{
  "n_layer": 10,
  "d_model": 96,
  "n_head": 6,
  "n_kv_head": 6,
  "head_dim": 32,
  "d_mlp": 256,
  "vocab_size": 3579,
  "activation": "swiglu",
  "norm": "rmsnorm",
  "norm_place": "pre",
  "norm_eps": 1e-05,
  "positions": "rope",
  "rope_base": 10000.0,
  "rope_fraction": 1.0,
  "qk_norm": false,
  "attn_scale": 0.177,
  "bias": "none",
  "tie_embeddings": false,
  "parallel_block": false,
  "extras": ["capped logits"],
  "init": "uniform",
  "init_std_qkv": 0.0464,
  "init_std_o": 0.00734,
  "init_std_up": 0.0464,
  "init_std_down": 0.00636,
  "init_out_by_depth": true,
  "optimizer": "muon_variant",
  "lr": 0.00242,
  "lr_mult_o": 0.711,
  "beta1": 0.93,
  "lr_head": 0.00978,
  "grad_clip": 2.0,
  "warmup_steps": 200,
  "schedule": "wsd",
  "decay_fraction": 0.389,
  "decay_shape": "linear",
  "final_lr_fraction": 0.0,
  "batch_tokens": [8192, 16384, 24576],
  "seq_len": 512,
  "doc_mask": true,
  "train_tokens": 82400000,
  "steps": 5548,
  "dataset": "wikipedia_en"
}
Each number is 128 + 24 x the weight over its row's rms, rounded and kept within 0 to 255. Layers, rows and columns count from 0. Numbers have three digits each. The size before them is the row's rms in percent of the matrix's.

# layer 7 MLP gate, 256x96, rms 0.144, rows 123-216, columns 0-47
115:077112116129145126136132137175130108119134148090126105137119150155118097108106127177139128133133149082146105143168151138106124128129135112118121
106:093164146100123144133137117134126118094121134075148119109107164137140115123086139121156082164095147086129145092124143141132100183160114122142130
095:092115108074128131132099144115102151153144135109119137107151118095082135108160140093180125097139131136113122130123085095098140150121165141128151
098:063133116160149151143110125141110115142147120142167119099120089109154122085183098137164135108116131093115177130147108151144149117100136096121139
096:117094130138152125124105149145128105126099152118137096129171136131082111147105108126104123165152156105105140126149150109067158131092137134122088
097:132140121147134130151149097162133135188115081141103103162119139119115139143138136137178160112084113096124134140134164119170094120105138119104127
094:162124125136142154084106131110094134124110142108183143133141142147132104105117099123121120143145175126135121092122121124171142137147126119121120
106:112165124097169143136098142132132138154121125114133123105109136159098080135122121107113086123113104137123136121155155115122111168096120118151160
100:163113105125136143133107135116126125136111123155121158135154094146159104171148123093143095120139107141078134146159141122103131149112082153129130
095:114153136162127105112095133125107116127140131108144171152101134115190146071169132163164103144179124127162157123140136105082150146144133124075115
103:140115149153136178103101097142109119156152154135093088090146126120121134110094131101113154124122110130102125107124152103109149115104122081148159
107:145124139154134175115163143126149060155132123166139125112098128097133145092133121165121118137124154120138135092152135085148161091098126118129152
103:120164128122081096124151155140073134114139161146119180149117106125139137155123141129102167119136158153101112157119153112127110097114173167141145
092:164122149119159131115101106118120107148168161166156109106148124112170112109126185139114138113137071080138113137101150119147133188122114115134151
099:103125107106138102165117162128106120125163145106146114136086141095121091136109165139152133116166173147141090132105127135100103084112118134136131
109:145112173133138110147140137090192123044121146156131107113131114141125140123128077140085077109187140123101108107114133102093157121098153106110131
093:139108133130150137118113138105139088118120196134160110119129134114140151109169158134091135116160094097127109155169123135144186162138130161154134
093:088124138163140144115110157140155116112140162103127140136167094132125116138102138141128117118178090131111139107137144133130114145130146086086126
107:151124165122137099136105110147121115148082136119129099076147109067133182094108151110137118158158133133131081111111106100111139127160111154121136
101:118097113130123123152118144114143136149112126125125130103101097121131136093155098156101173105069121111171114131185143099116145107116156124141143
097:192176133146171120098099124118113107162138115143100101101114138140181134117157121144146111100136110119142135131145138135127166162121138136088116
102:100119131125132163131170141037127163114102080144135105092121164138134114128140115124167133137173117098121154138129150101153124156140139089151124
094:126142119136158137085110135158122141107080135141148127119137137151077145142113107118121137112127116150167084135136168099141149110115144127136159
100:146080089137138105129176135130109123164134138131159133107154139057119109113130125169147163118130111117126124141125155108148134134140107140141143
102:145116153097132137141124094092147114138107130139143071110134095124161146134145116130098130117126080163140152153125159120111134135138138089127146
093:089188108101154163113165137144157098100152121112128139123116138140130117121121093144125118184111135116120118148147109156129139104095123170112152
098:107113145115134079147102139115098127122151143117171138157093169115140163140074110118098109129109130109138143132134141087067120131119152149132110
093:165100116119129114128129110189160080118114151126125125096102133136127136077131093136100142090106134085125052121103125128111142141128119152073117
102:115098086125118109125120159119158104154114081092093128139090095152095116144158116173089093108137116117125090083171129125141180120148148171122139
101:140122111154150173123114085099142116121134116124102137098134117134090115142115126125134156099113118174113121142138128122122101125170156100111124
089:146130106126141102163145120167114157088156114129133144106109110149119174123185109133137112103112132105127192112131114155061117181129108135125095
091:120146142131118133157129174074137190141159134099127151130153122124178122112153123135136156126116095148121130085097150100098117107106143118124142
095:101117152136131127075143102165132135119100144112154116121135119130150120166094131139124137136081129147119140120151131107098108145138176090158165
102:129133140126137133084151119131139095117135140149129127138114147115127103109110078157107133104112147126136118188128151167106121099146204142093112
098:112122136125142092099099120139161105126104131092119103113108099127138099087135163131124139099128132145083138171078112057122144141136088157127113
102:122172144120113185148140124128129089116125149158138115111126151151109162122124168129107084130100118155147169122095122097092143173111101087158148
092:156095077158142119121131112118120115126104120080130154117115085061135076148141094190133081152113131131133139117137178102110143141135148110150123
091:136125152144178161133139104127121111151099160097134152121105125138079102087138106134146114079132086097126130128132122099084124146152150136145139
104:129130161134150126168178135118144107095094083169138096123140120153160148088143123116131151156171135114127118132091128151118148143129159111129166
099:129111079128115156129140141105141147155120177150147130158114096152158130112113163122095148128158100122123141159162144127148121116123111112127067
102:093130093130136149105177132169134136132127094122124168113139116151152166134116130140157125117148156133101088115136139159090162118140119132158114
092:089115173161108138157126140137115139140151145171109107126114105118121116113117143153147107083149116170169119142122159163124138102159115103129151
095:169164091152140150100082103093118131141181137122101125132129146165100123136134098104129093132137117099086094091136176083093156137119171163150129
099:117113110120124109150150082075118141141135178137107124129150110131140127141123102136138109108101141113135121162103115141121154187149139134121125
093:090093115146111177135126141113125132125106152096159128088110105149123148127116067164172219129138131118121120130135106099151125146109112079160098
097:136121126062166107113102119108152140125101126110154141132103153152132110118155114145169135104109110066102147111119134142099137110115102097094093
093:095144089137137125130133164143134104146133073130078106169132147164130114128148145141146134126101125116110138144122155107136147157146135131140175
113:148132154163142136129201162139132106109121095133118097104127161149180135103107085106147143142083104145129146099155101138165085131146141099145090
107:161128164151112097139119108130160097153124139137152138150140128065153139145105147156155111122134169125115121108148164144113143130108166126113162
095:113129157140137100115157119126129155123117137164106102132136115116126185128153123119109085114165104108113093150144157125107160149131123086172109
103:133150100122118134141078107147150117172086146139165151155111094133160163125145147123120133137157071099093135118140128106164162162134143111150125
099:126132126134160132122176138114117115180146109136123154120110087144133180123115196177124098137119102172142081108154153101120111135113169144145147
099:116141108120102124128160193102115136102141149119114161131138092137136095111146135137149138116133107120132122137129143135094134094172120183169110
100:103150121107130145133124153144160108073124137093117143131087149176115140096154078127133150097186131115130092125142142103106127134160152135143107
118:128100132174109119205099125156145148172086173139138142097124127144128129096105116121107131120140154084100210128132156132117116174103115107138136
095:066141101141115120113147145102078114103118094159134120143122093100120130120133122124159134128139139119128141110183151100132093106089132136125133
096:134172158122140128093169156136135138141180155115144143140107176140161098108153131157137154133135086135124141158137144139138137077127115120135130
096:114130178127109114090122165133102121112100099139106148133152131139128118127124146118160187118101120174089110127109152113126100142138107130085134
098:096167123114140092160126142121132126099087128127137157105134124135135139107151106154126101166127160173130126135121142161118099119144147095126130
105:092178116139148129152159143134142089121150133130130143131079133160105133095106146132139140074101111132102131124115119100107110101157099122159148
107:150152155173189122102161113118149094100136160125073101135115107156098141110101145101154136136103144130124141135150100099114154145133133100144163
096:085145180174136116093094122126132060163123130110128142136127125139171145139105134113192172125117143096109129117090131161147122156105145102096170
100:111117126176115141094054119116134080104121176065137152138115129115114121134112115170117123103127151142143127107137111123126141153141125163140120
093:094172112149189126169094111151100123093093103134125112134143119113151151132122118168103123133120124082138125121160156131137139162143128091149152
095:098151054106126135165163163183142127116104125118111086104164111166111149160129143161121166116125136121120088135127123113171157115150141109166120
100:086138107102156105080137100128109123130111165136166155128162117127143097138165081141128163141086167139101131178140178104143156163155131109162153
107:120147113147135108163162135130133091084089130124135125112124152119149150144129120098145129152146162126125098175142145095125139119132158091071116
115:120142144169104116168100113095161119143121119078112159159148134159125168121125119149117126080165117145097118120110140094124154130131122153157159
100:094112158177123106187178173125121156156126116140110154113158153129106141085110108142101132115118130100115123121145117129123152141158134150088146
097:138141095138129123126106128120153095119144137139106091089160133149099149162127137071130127111131131105095140120079145085109140181126139137051099
106:080164146132114082144097137147156129149149153098110114107137090152143129100103080172136156126136157119121138129085139103114155110138140128119137
083:122098100123134121043116165160116127119139156140095091133139085143142143127141091107133120114087091107110058147130135075136144132115120127124106
100:155160106128164098109173109138135144148125138139152123136171142104134105128128091177105155108113143110086156130139142109122125122113128061117126
099:125157146125144129141143173123121107178122137149149117170073132102176124114119144122122137089080122115084125104161143125110165105175148158097089
103:149112127097143160099108151143102129117160105126147074097143143146117083118095094104166121131108127145095097146162105082097183123170161131120087
092:101155145147164164147091115090151115122107133119129164107133152149111053144209102145158126121139140125129129120163136111122123164077142131125143
109:112135207159126103160147116125131103149166141122164166105149123123103119092135159169170094112126139163179092113108131122105144147108115174147166
093:070090067140101121161174149121138145115159142142159120112150122150134135124141132111099135133123134121121150115176118150143150156116122138105156
100:122154136138149059143103087179156076126106110161108151109142097101125144148123129127092132142134098120118165151176167129133168129118114123112088
107:136142141112102119168153113152071113134116119124141181109147137125101129089129135143093109126088128170123148134169165115090117103153130081120137
107:114107098139137152121159132105112123170159135120159086115149154101153160139122143141147158119150152081103088121098090106135149137134138122084095
104:135149093152160109158135158187136118122154133107172118108138124141116097121118080154134152159135121114123085144140120118138130123141160116144116
101:146127128139171081068095147111105144080151106127111114084131121116089124110198111138120134107116172156117111082138171108115121112116119158135143
105:114135151116106092132177136120107135153167127135118132154155138103123164161184082099102083121134103177110142111122175130121122133173156092143112
096:138127144165134117162125130122175128141135165123117120156117121125147104161088184115153160140119113150102100129167110141166157137116127133110131
099:170130172147098123122118137126083099148117147148159155121120129123133140129148119132140134138133164132128081091172157100115118135079162109134094
107:070113141129126112124139150130098120117082131134113122141125141155166115101153124123104120158174139119131112127133119162125133133148139145124147
103:086141106135127104099101153134149125120110153171121125125096101108103084113134115147124101135121105171129120129138095136100141121142095166135150
097:121136134094107138080163136166124147133143126110169143111140137094139135093137151156116145156122128103091122127115122145090125110114185118123159
102:121153146097148102144140102122138087125145150129184181118095113135152127124108135138109118166083121176108082107124167125104173104129158107129152
096:121120119150138097108138155148147126161124163135123124097114119099104122093127190127165116124185168149128106119162153125114102200115121142109087
097:125136166101153105183140132104083059135152106156098155099158167121131127114133073122106134115122116134153117155133124122115117134112164171143119
102:143146144156186093094144134112122105118156102152138089088148090122120141142119117145116101145151109143084115098114119134143121104121183122116141
095:077178157109117147099164170121133148130148107155110144173075111118150126139135139122157137115122150168151103123123137111114134098104135142177131
# layer 7 MLP up, 256x96, rms 0.145, rows 123-216, columns 0-47
110:086103152114138115153120148136134140102121117112111118092093079114076131122120138074096125113117121137110147148141096143106131130150079152135131
101:133140113125169097058117159138132111165148137138134093128093153124116122118139133190130145149140138128109128122091143113132112133133142150152129
084:123151111101144153122104091132125122144220136090153181127120143119166135143143125141113125134130138168127140120155156084090135131112132068076141
095:093175170102166148088140115107107132159109089107138147127134116140097148137068124135127126107135194113084106117100099115126116148125099127126125
131:117143130158114097147127168147135073156164122160139120133157142124141137124120152143131137076103121118118142138129139102126145141147132113136154
102:113100129120140130116105132101092150088120135161121085159105128132141192156140113109085146124130128127131149161160131122101146146157150167127082
096:125112114121105138169137111117120129164109120155169154127148106089131078130146125114140070131139136150129118130119141093158133139103129102098135
100:143131117143130120104160136117120154099156105138115138077132115152155101064132143133162155125100145144124133113120114112144135152140121110098124
097:126101100135100136126152144142138128112117163147147115085175138169100139162129136108107110077139124181107127129109116152104108133098178127071141
101:095111092105092132129105165101132147135102095136112128154121121140136121137126098142122093106134147139128157102169089113142172116160126139133145
117:140114187068181128157128151158159120128104155159093151133121089115155138146135096153123152088148184119125124120132134115121157125135135069136159
104:119123139160137112089110152143086141127137131094135139147123116133113137164134151145127132143134151089113160103102094114179136141140142153164097
106:122172123115117152133068179077124144127140116167103071116143140114130127134114104083145067143093107126134126147121129128139144127131139114116092
092:110152155061133127133075133109115112086155124154151112114111097126120143125101065122114143095149108113103116107100098127119147135138105112107098
096:146118110140106120135138134118127066113096096161121108160109133166148116100131148119183123113130124129181138096119145125106187163139122095108161
096:155114150143138083085173166116173136097157153118126116125120132137136108149110105177137137077174126139083101092153176143101099160126139144144121
106:148126110122080149187163160156101141117115103125169134135093121106141118105098143144152073116108113152128104120114148126146086113137113148183126
091:204153153183133125061112110172106142126122154124150119130107131137144139169157144136133131130146186102138149109099146157139161139112142116150121
099:079115113110121107102158111131128073100096142138167151139120121087111109146152088122150134132148141132130147122139127098119113102127113111136147
101:108126110080149150122131147139144126119132135095122185135135138126106141093137151130114088116106116141124153107133131104147112200079086121145114
098:128105148161129106121162118178113145153109148157094133125087124116106162107123060117156188159151167160084123137131121163137118088104170124078105
099:150148097151079083154126100154145155163134120201114144124130144130103117143124101096152107094108137113108141148105115141102109145113154147076108
105:107119152118097104107176122101101135131141098179151130154145115144128121129102140135078101138108080140161139173113103130135144118153069094165130
105:149138108091147153126147067157144125150147114124193104123140115145112122119101109159106147132128120156111170115127139093144128095116146117153125
099:103094144176155176128130178121105095120119149103116174141112141119166118158114143121136180120133151091146091145133149122103114116130149154095157
100:130141130168140145139122119058131117118099110160140128113153128165132150106144083128125102150148147100138166092142141156147142096099115129140124
109:107106089135145102134131148146149114138113103120164132168120085090137115133147156156123120118098126106117132165121110149190118119113087088141153
093:113083150150169187157167119120135130140128142130139164100105147134120149123136127060137122139116129140131161077102110137103090115108162136087157
094:152117094123144105138122088134168119102107164138176138134149149094134187141116148150118147141155132089165077151147062116143154172130122091139128
092:140092145122112140150183084125151119132128096094141091122154109144153123186108114136107157135146157116121091141127130131124121139138124131092124
103:103116085110157126155154138124140171114124130147106129148128110129132132154140129160130160105136111061116142105082148099056127129110134071108121
090:095134128158148104127148110160084109106137129117145134101136150111138139124095085149107122119134125093096136092162131165169108113114155133124092
090:131168141186137126120125107122125127163128118117120118076160152126203153102160140136131138147158134141147118139130113147153113160203115116122132
103:120087127087105120152148112128152158106157138109152155116135126147117122146144103095136165131098138115142150108124130102145167155137085138102052
107:143149141151127126146138158144140141076124127052123125141151135092136148137121135127169139136141143091093085098102123113112117145135147128119161
093:164123124122166127126117102160169151119122170109112151156119146114132105115131112113116103103062117125165152126103085137133144115161122139117126
089:183114090083112134139160148107136116126089137111065134100165138104131129133108079149110098136132098095110115162164153130110129171089125147154135
102:127118127160126109121104143094127135144133099159109171173128115145119103123129159130153137098076120085166155088131106146103135140106162115117179
103:124174116159117089116125101161121138137124130111090113102145117112118136123124147143068142090121148141119114141157140099168140129105135101127130
095:148125093107119125113181136109138167122133153127120155120118098155143091119131118148087144157122105137130091106145130128138180124130115124090125
111:134149143138134097104143134117100132114133118136102130141152087126143101087160120131110103118148175095108150156093098130097108115166131096139122
092:141152140127101132138106100108120105056139121106108096171177105108123123149160145127102121114120112120139122103172120129085126095149142108149122
091:143158128124095110172124123113146158114174098084121137137163106105147098111128152139098126155123187138138149150174103083122152136115113112174097
090:136160154098157122112121118140109129151086078107126125142192160082125164099122129148137102164144119154137125129148096104137128146102164155106111
098:130140119116154167088122166151129123136108095115111093111083136183146158108131109155122160093124120112114093111094102096097109125163112122143104
100:118154132125102133118115084145115132143156140125107095109176096192095159144102125129132208158118132131103118097155110157156094140141132156139178
092:127098112105129112134142150132172128163147152138150142142132103104106154140128090132083132108149134165162108088164149131156156126141110137121135
100:095119125114096138129109159178169114146115110117197136148171138130119122107111172107129125124142119121126129118125163087109089128112125147137140
101:139171124130136110123089107169093130107132114138105162088164104120144108101137136093116145129142149124109128083133116137108173158119131106157131
088:136129162097147136144131184140116098094113087129120137110131153154096141108108140122170136104151132161165114115141126102116096106144153104139163
096:093123177124065078138152145121139131143137151143132102127058117145153162140113113165120136094107131158132119113160130132133156105191158124116157
098:120130104180130143127111117144159105083101113140141112104147114131087124158115133151107109128110081124115136157110163094134119135126122189094154
108:182138148135106111134134152124160109125150088123115104121126116073131155148152117086119160150134125171110122133147122133158066133151107118103074
105:135125141122089148146152105149152170150175125126125099134126158128108129119123111144125149090111120140157109144132176127144103145103165160153112
100:130157096087059087020107135156148107152146131118112126140118111141104100129127104144114158146108121130123109124114153117131112119133144119178116
098:150118141140155108097124105124128112098106149118085140129111127159111112157097114147124107117142101140112123178130162165110143159103126125112137
100:111138116138126132150134122170124123173159136076166106137094130092134073160107129142206168093106125115105113143130129145130134134132115152175133
098:136124151060169134166158168135110184118133148115154126129141123133194138119166091159156115107109121138110098142120121153124119151112097150112130
096:147124141123103112101120099136127129113149195178137147138104112155117134115153115132096126117136095143165100093142135176105129116113094177164111
108:159089079088129140097125122128131137151098103123154123128157124122104122128101122125131134161127119129156115130135160106104171155104113126098148
110:121156124136145140130145151126108120159107087145163110146126136116067155139111097161124151143090121163163162106116142160122129140148149133073172
098:156134108135079111121177148114158090143153076093169138153163115127125137103114122135147133147120126134119157094118131085127131133141134133070128
113:075103069072122143147152122119108167119121133083122111112101121139106095132138119104124119127091183099129073101138149108160130113147104103144115
090:130129098160167134128121074120156144168165140136141125130093140127113128123111130123116146111120147127109087097162100092164155116125093109147122
097:122112105115119123109142137066142137166102119134098133125148179133168104145137123121144100113115142102149169129132133111120117102086125141078116
097:084123101143137155104113117158141118129172125074148097121112182163162130139148171134171102156162128129124131131130077119146134136157096132131163
106:069098128171130145127081124109160143166141159130146089097089137125115138101144131142128106137137121140075152129137124161140149102179121122146141
106:146144131144156105104115127100118133124123075138147124100150102156136126162187156132124158144124146131094106142084100088147157128082139132121136
097:105106158176142124117136102139150146133120112161139101108114142133098138171120133117124123100137111106143095181172126099121090113150137124112143
097:122139102143089101124115130109128164121158158167147177136135138154146126126105138140102108126142092077145098106119179151100123138131155090106158
099:167139141131112171134144074118137162088074080115120108164142161140076128136095127119146155101108135153101122104150109144111130152096138166126136
085:132159182116127103167157140142152105134135111104131165150099112158104189131160150158153104127129147150118123134152088128139115122122162100101159
107:111094125134115105174133153098145133135101119077155110145128137185177133155137137124159126131168127121089113122116136138104100154096110125134116
108:133113126095139121125100151182080127155157121124182159133163117139162139116118126136152146126099152119114150118117108096171191146110116117117151
105:139152135126088108138119151116163134147115111149108151112145157127182096125130145121117171134135141144128130176127124116149127107112098126154118
098:060101137154130119175103055097146144171141147134152137116094097139112142134151158150121171129172142090111133140102130127125139164113109109106130
108:107134113112113113107138142102145074092125124145168164128126138122132185142137149100107155143138151146158153119127152083109185150094112136151138
095:134125079147140076140091128132122176103123106072162119115139152129132108122073095108142115103115156134114126122120121126098106147131100111157130
094:120114144160151124116128127148174111101112137125073096190148169119133130119158136152112101097148142105147109134146162155164130098172144116096099
103:148136127099129113158146169118097115148122084113124163134114107155141142108162111145091145096107158134137113078071156082154140131088077144154132
101:130110159159103099095132135168089115093064122124132162147086149177120110100138101107105115083123154119149102088138113119103111124120141116095145
107:154097144139117142141135170092126142095135128110133140104162117122127091121107134127093122171102141163107121149144116143100124124101099144116168
095:111159186177151135126117123125153148123128099106102127123155175172099146142095144123124136137136103156131135141121111122141183125125093120097123
093:129093131143118133120131122154138118141155114097123076157125155112122094151131154147155156135140101127078171101114145078164123179155143113151129
094:151146065125114163136157160108143126117102092120140108115086142122138125137127141129129157110112146131159061119127108152130163105116105144122105
105:163126158121115140110161094125128136130112102153162080109167155094148098155103119093156176129142093139115097102137110113075135128151140082111173
100:179128145127153173146116109097133136094092141125064164119125163113146133142128102132161088111163159103156114096122136120136153139169131115135163
092:179151104099095089108096174131157108130117131161119111157135097104155101123131090120106114156126142135071117107150105163124133126107119149161107
104:080125141115105116134079105109096103120097107110155129142133143140116119134130116072085107151185091125131137106154149105118134129122094136163140
103:133142110125166099119092140109136157114115200109130126158136159128144126173191157165129152106151147161114108165111160137124106114098101185150131
098:134096163087151093120105206090122130115165104193127135112115109092117139126128109150146133148073110157114152078109143097117115141123143109133124
091:174094115083145136135134132123149101126119119127119126112163126133164124113109154132116171088132104099142137128154127107114161127141086123138137
096:118109127138088129106114138134066135097135156118096127124137119108090163100107175142168076149115113118124124087088117121116136138119143132146085
104:180155125132111135148142098151121105114133161124133132128116103167122132139150099091135144105145156130105137156112125146135105096132180093103126
# layer 7 MLP down (transposed), 256x96, rms 0.134, rows 123-216, columns 0-47
107:152170127135112103093122129175109151091117128106146156107142133077154172098104111098115113109099126157143167111161116092118133149146168143080157
109:162051091112110105143158134133129094159157147163131144154113146132133128108105111140092159104139115130104141087177106113136130109090090109152125
101:169109164089119140141127158084105141129088098147132113132194148129118102133149127142110150124120140094128116130116125195148137107084113126128148
098:121153068160150124123096139152122119124137135097095105142134124121146127099130164152146139101125146099093144145110138131100107137094112148090100
104:089127064096108113168113128138151108113158114147142110144117157111108155119111156130110116158146169127118127115145152129097171135106099157163135
095:150138093136166139132095156140100147145164144144143125107115134132124146160097132089129137098115102145133136134100115141102114140163147180135149
090:131161088086125184155123124117161127138093127109089123100140133094116137115121157143102132137099177094122137120126103126105117140154097155134122
104:209122176140120155145145085098070139138128135097125150085124121123112134113163114091154130119084141099156113146145149113121112141161133107135129
105:082116138135134130134156088119133145147140134124100161135129158144115138200120098152134154113147088128102164132120141145145117117144167167130110
108:194125099123115140128171109126121126132119156148130095150141174098124128119128124136130141104129133131144110094154126118152137143096120085105105
104:114114132101116168118156135090135121177133151143124160078110083115139155142125114150112186076133134130110164098178149144153142127144113150100130
099:117143134107132147138099113146135122112102131142103140091135131152129159112147128109131141171148108132146095157096119161142108156116135137173150
108:128127148145127153108109123123116151141120091143110115076140107185099099174126123152148123154110111145125122120110082112099125152135114058159127
090:106094167138151146109174138139116154119130154134144150116119136134138099130109145145142186101113114186144133098163113138142126123130137136064153
086:111098159102124173099118170154165135100103112127144152140125157142174136144157137168131105164120161114141112075113102125121110118165123144097149
108:136110130145129149122110123152120118116160083136129153136127076116142111108149151142121196135096099148139099078155130090161102147137131132085114
097:114163136173110088147133140163126102137136175119150140131145170094111119133126128144120168133112153138153177155115120136130170106115152153155094
103:149114093135157123098096150079140091127131096108063136155149119148133133106176141125150122152175098100095126110119115133164109139123114114113141
094:135124139137096173174125102158113125139108128125131143112132156139131126158136102142120093106124153142172105199126155148133130110188090128124133
095:096106134115131099165149178089143112118115163093142152150117094124116149139109156116114113179130099143118147111072126102134158151116099119137078
102:072155142106130124081101146162078117130101118122135093113151147141133129142136133110141176159115111158089184117132135186122119063147138113128130
102:102157088143122131100093133097133151096122060122152149135132149138109121167154112119139160101176157100091132132095144089139154115136134102134128
096:157139112117169129123175109125128137152124121164156114162173117167116151150112117146137124150098105064128120144124083147160156102129097129178144
093:091135142121138113123142093133156138129093144166116116168123149112106128152153119112121174132134138139139115128126166081105104139126119142121090
102:133138148133112090119122124082150160147107174116127108105114128162098130105133129133107140188115120145099113134146083165133138134154145115140137
100:089126134115136077089142153095140195168111109149124132108138139146132132117108101146089109123120121179135131162135148127109125143110133122065080
105:113122170113109126139135100100123118097125137128131132133150140105151138136140143109150149141151084148128115125135170145147127108147132147142141
107:117118113131114120101110147152095124106136142144119125110131149125117149177123167130141145155121156122119144146116149150135117212145120119104129
086:084146088075139101114140180118133117134091147158107128083107119103146118138169086135130118094111100137114132146120155152152125129167122131173111
103:123175087112141125124101130149093122124108141145123124134105145138117124107121128118123120137122108129144132106132153134147147118118107145149096
091:137158118096165152101136108124137114107135121143091111134171156138143153154117151155100171103118129120108190110141120141135082110123105079085093
100:122115138114067114085111128127156140132128129137127132101116139145135110144157125126139169130132123067147073143157119162123129143132110123125164
094:123106114140104152118073084115119147115115127132114128129114146135134188136129147142089141097141167108140156114092164147168160143130098149145112
105:139111136133140150135085101126139146129125131134107092097072119145089165171104169140160113140148150129102142136117199109177144152113117099126094
098:128099140165107125112137150140163124121121148111158124173142149121068109142093148121111179150136123117095155077098139096164176150126093109102167
098:180125136067107141112122121128102114125137122116133173122091148152125136092094124113164110135131153110120120119162106116174109147134094129104116
095:234146107131077120109110156114141121151136141102126139123149147101130143115172094123127085121106109119140119129100143092141110112152111123140139
096:159163092111117125108161109113116126119152125136115138153125128119102156145129126125133145138155102122139140132140206145100145179139128103086131
091:131167094158099081138108145168123106185154127154104127112149121134126119137152134147146129138142150124149093124105130108102165155188125124102120
103:100070127133135126104140102113121159112145131130134174100169133095111113138152150111116131115149049138112124106154168125144131120118149140120121
102:125129122141140136109148151148143121182123116156127165095107130132142122127152090164153151133147138109186115106117099138131143148131092095125144
090:078161145140088134107165136146091112124128139137143104120151169132066146125139131116131153177113132148138192152120123169118155126104118133114139
106:190119107159083149210140094078133159137120099132128135111110146152109145113155112147131171152134141100121121097138148132107143137137125094118106
100:100152135136121109121138097123143135086150169134115162143122150096118146138110116126123153103141124125105121149106092109135140111124119112142156
095:139150119101111108146139146152122122140121058153098092176187177117086143119142176123097139128110132119111138139104149117119114134145146123083142
086:075136135130070121155122109095100127119159150107098148118128126121199120087121150143133123141118128099118152173147131088145111121138126133116122
097:108097125167114115128121178160115131125118095103053091185144183136117150120145158142152124147132147134107110146146150114092153141120102160138173
098:179087152149147167096131129151101154136122165153143067115129138057123131117119155148134134153102117082134118139125116137146184131139133114143178
104:117167136130140096106088138083103080163153176123147158118135115135139151179118128159108134136101138134135172175109084113113152104117143121131113
098:088122124113171121131152120142127158068100135169095122104144142146127128109142138167135128119165114144134140137104124120145137161094102134135093
092:059112154173138113134111100110145099113136143147101138168145117091110127134122172115139113111130094119134159163097141149131175115138163088125097
108:154093148116099138044171135120130139141116113126088118134133150154117139110121142160119131148119081149153098143100109150138114106154122136131116
097:136125160166139127075152088148152158102150141124137113105121113103121140122115111115149129120160131109126098139100154122141117112117141076105125
110:167115134082150127173150109126140165129172113143142104092121137174126159061100126124113130081111149137142172093176134146138126142125161157130126
145:095100130161123158219109122130133163139115124150132127144149111125123144168127150081115113127112142109157245125134113139142087141125128113121146
092:138143104087122110143116098136156110130156110113080106109157169109108117099118196138128117117069117161126132119103136115135164158175154136154153
101:168156110135086117109113125116156132159068104142100081104138136147111118088093126149117135151107135099098113180136128147130134118078134135109126
100:149116134115127135088127159142123152150121163144154137098111128138160117145146122099120130161108128148095127158162061130135155140133136137192128
086:165099111136089131137103129138107149122077092098160104158161143154158147091134092170085112141129081139121093121094116164156119123095146106155141
111:060164118129120140138134132102154146138138099137150105135118128178125130137129144142127107167083121139108177115121105115104170140073115095145102
101:100132110162159098162123112123154134149168134109107146155109142082165143132140118098159118154110130093188121126124086073147164149128123128143123
088:097152124138148130161137136140112105119086148110131096125154146143135118108124127130135101139134110153169151195139092134154111155133137112136148
090:155110162141148127149138102149159135103114160140084121179116100135160138155139141078119133135130104090123122130158139169128135110134108143156088
109:107069117141133133139138118133118150089135150147157176106121145161098079151136170131136100126117144170109065143095112116122137112146120144129111
095:058137120136108108173088137102151122079167140109113140114163103121113143159123117148112156132105132174167160114139142155105138117140146139098138
102:142139133100128121088135131106130141108109111141156154143136134173112121118122102156126142100102137109132134108111063166128145128147098138108123
102:142146171128187127141116114074159143098130116162127145144138103135105129082143079153147111139127110130094145081164147146139141110165106109124119
105:155144120131107122173118113140133136155119145148077165127150119141132154160109141171124134140148159178155035163111129155084144156115117121134147
098:172121130106115130138130117092133124144110145111146135112162092140122131097097161123161105094080121172154094129141134109163124132123110134123193
105:132133057126122152138131155107120095145092134106149143092152088158154124112117133106115105083116138131091130144161170157140103155157167108111117
107:100111081101114124117202119145108100141125112110129134154123150111124163131130138123127146129117133176154126133181109122108108137107120096127120
130:110142107119179126255113122116136116137135150145121136157112118123112135100129118120117113157083123146141138144107130089126139139128123122118135
117:111142091160189105110127131153085120097145177124132166146107172129154118137146130104159142157149147114116125139136136121145134183129132154107125
093:118141153119123124080117124183128123101133135133116173161123100120130107146121108120139138105106168100117068153166109117148104139149140116094107
093:093116162156140141098114151144147143123160108097111110087101116146116122123101150094167130138094120150143103121159158113104124110135116129123113
095:065159151123175111121115158148168120124110134079107138144118182064145071117135099111130109089125132155134130140141141144160137126157145105121099
114:104129156140133112143160125158131084119181121161137158133122151070144134157124098103129120130145151130116138088132132141088141129120100160124139
099:092143100136132112102134113131124132169125137130094122085173140155096116103139131154135123167126150165128148087131100128136083142111142117148145
097:124121115132155134102117138119092121141130156103126142146112136144126096143127101131139094144151155133115166094118125179070122156142167087108112
099:113139115142097142145121107114113116135173119113128166122086170087120135128100153122138151080139144151079131119131169145112101107128111140148176
099:105143148116111123134112114128129141147077136122129119107138126115126121109111148127077115139121137120169128163107172126132100140089099154119133
103:082142184129080144094122112132142088116178119135175160150123121121153151117106105132092147130167101148149131131161133132120092151114142113142142
113:116110148155127153138093117077146109097140157124111137177124160141140118142133101094087096153119155123140138134128066164132122120136129078122134
094:144132120152146093103135161144113127143188178129127134112161156132153138182130132122148181153136135113097164164111143155099141137115126105081149
094:166173196155138112134128158141106144108094143104133151113124121105160166103121093171096141168078151128168131146157158116128122152163130144096124
090:142119127116149143122124136132133121128117159152148112174130111101139115161101166111170095132079110160114128131078104159143103151129144110069126
105:071172119131159140111131152148150149143160138127113139149146158110145110135091108149140187094075159153168163125132160129141125111109092131113102
102:141137126083119124174104158136130119150135126171056144101087114119127127093110115112138177118144161163114109075145137134160142090126140176090153
098:108108146145153090127076143182159122163121145132151137132142099088116118111129126105145145116150138126127137109123096143147145123121143053165120
100:139154126154133100152116140131145135132121124125148154130108128117108183118129103101127106089114096069127177108090140123100110112137131131108104
093:116083094141129126134153134109123134095083129158145122177133134142125125107125118119126076140151150147171052148105115121104163099128149123155128
101:083103078178097138162119116158103172093067150135145128134122124145118165120142150132131070168106127161102087137127093123138090125114095120105121
103:135185138147148109067159150126134121105103085153105148148127120130119118147144123154098130141144137080118128119128178134146139146134118088141120
107:040174094129128146146155126105138120121140101103116155132093133124159141121102119130108102103121147138140113124112187139148141119113155136138117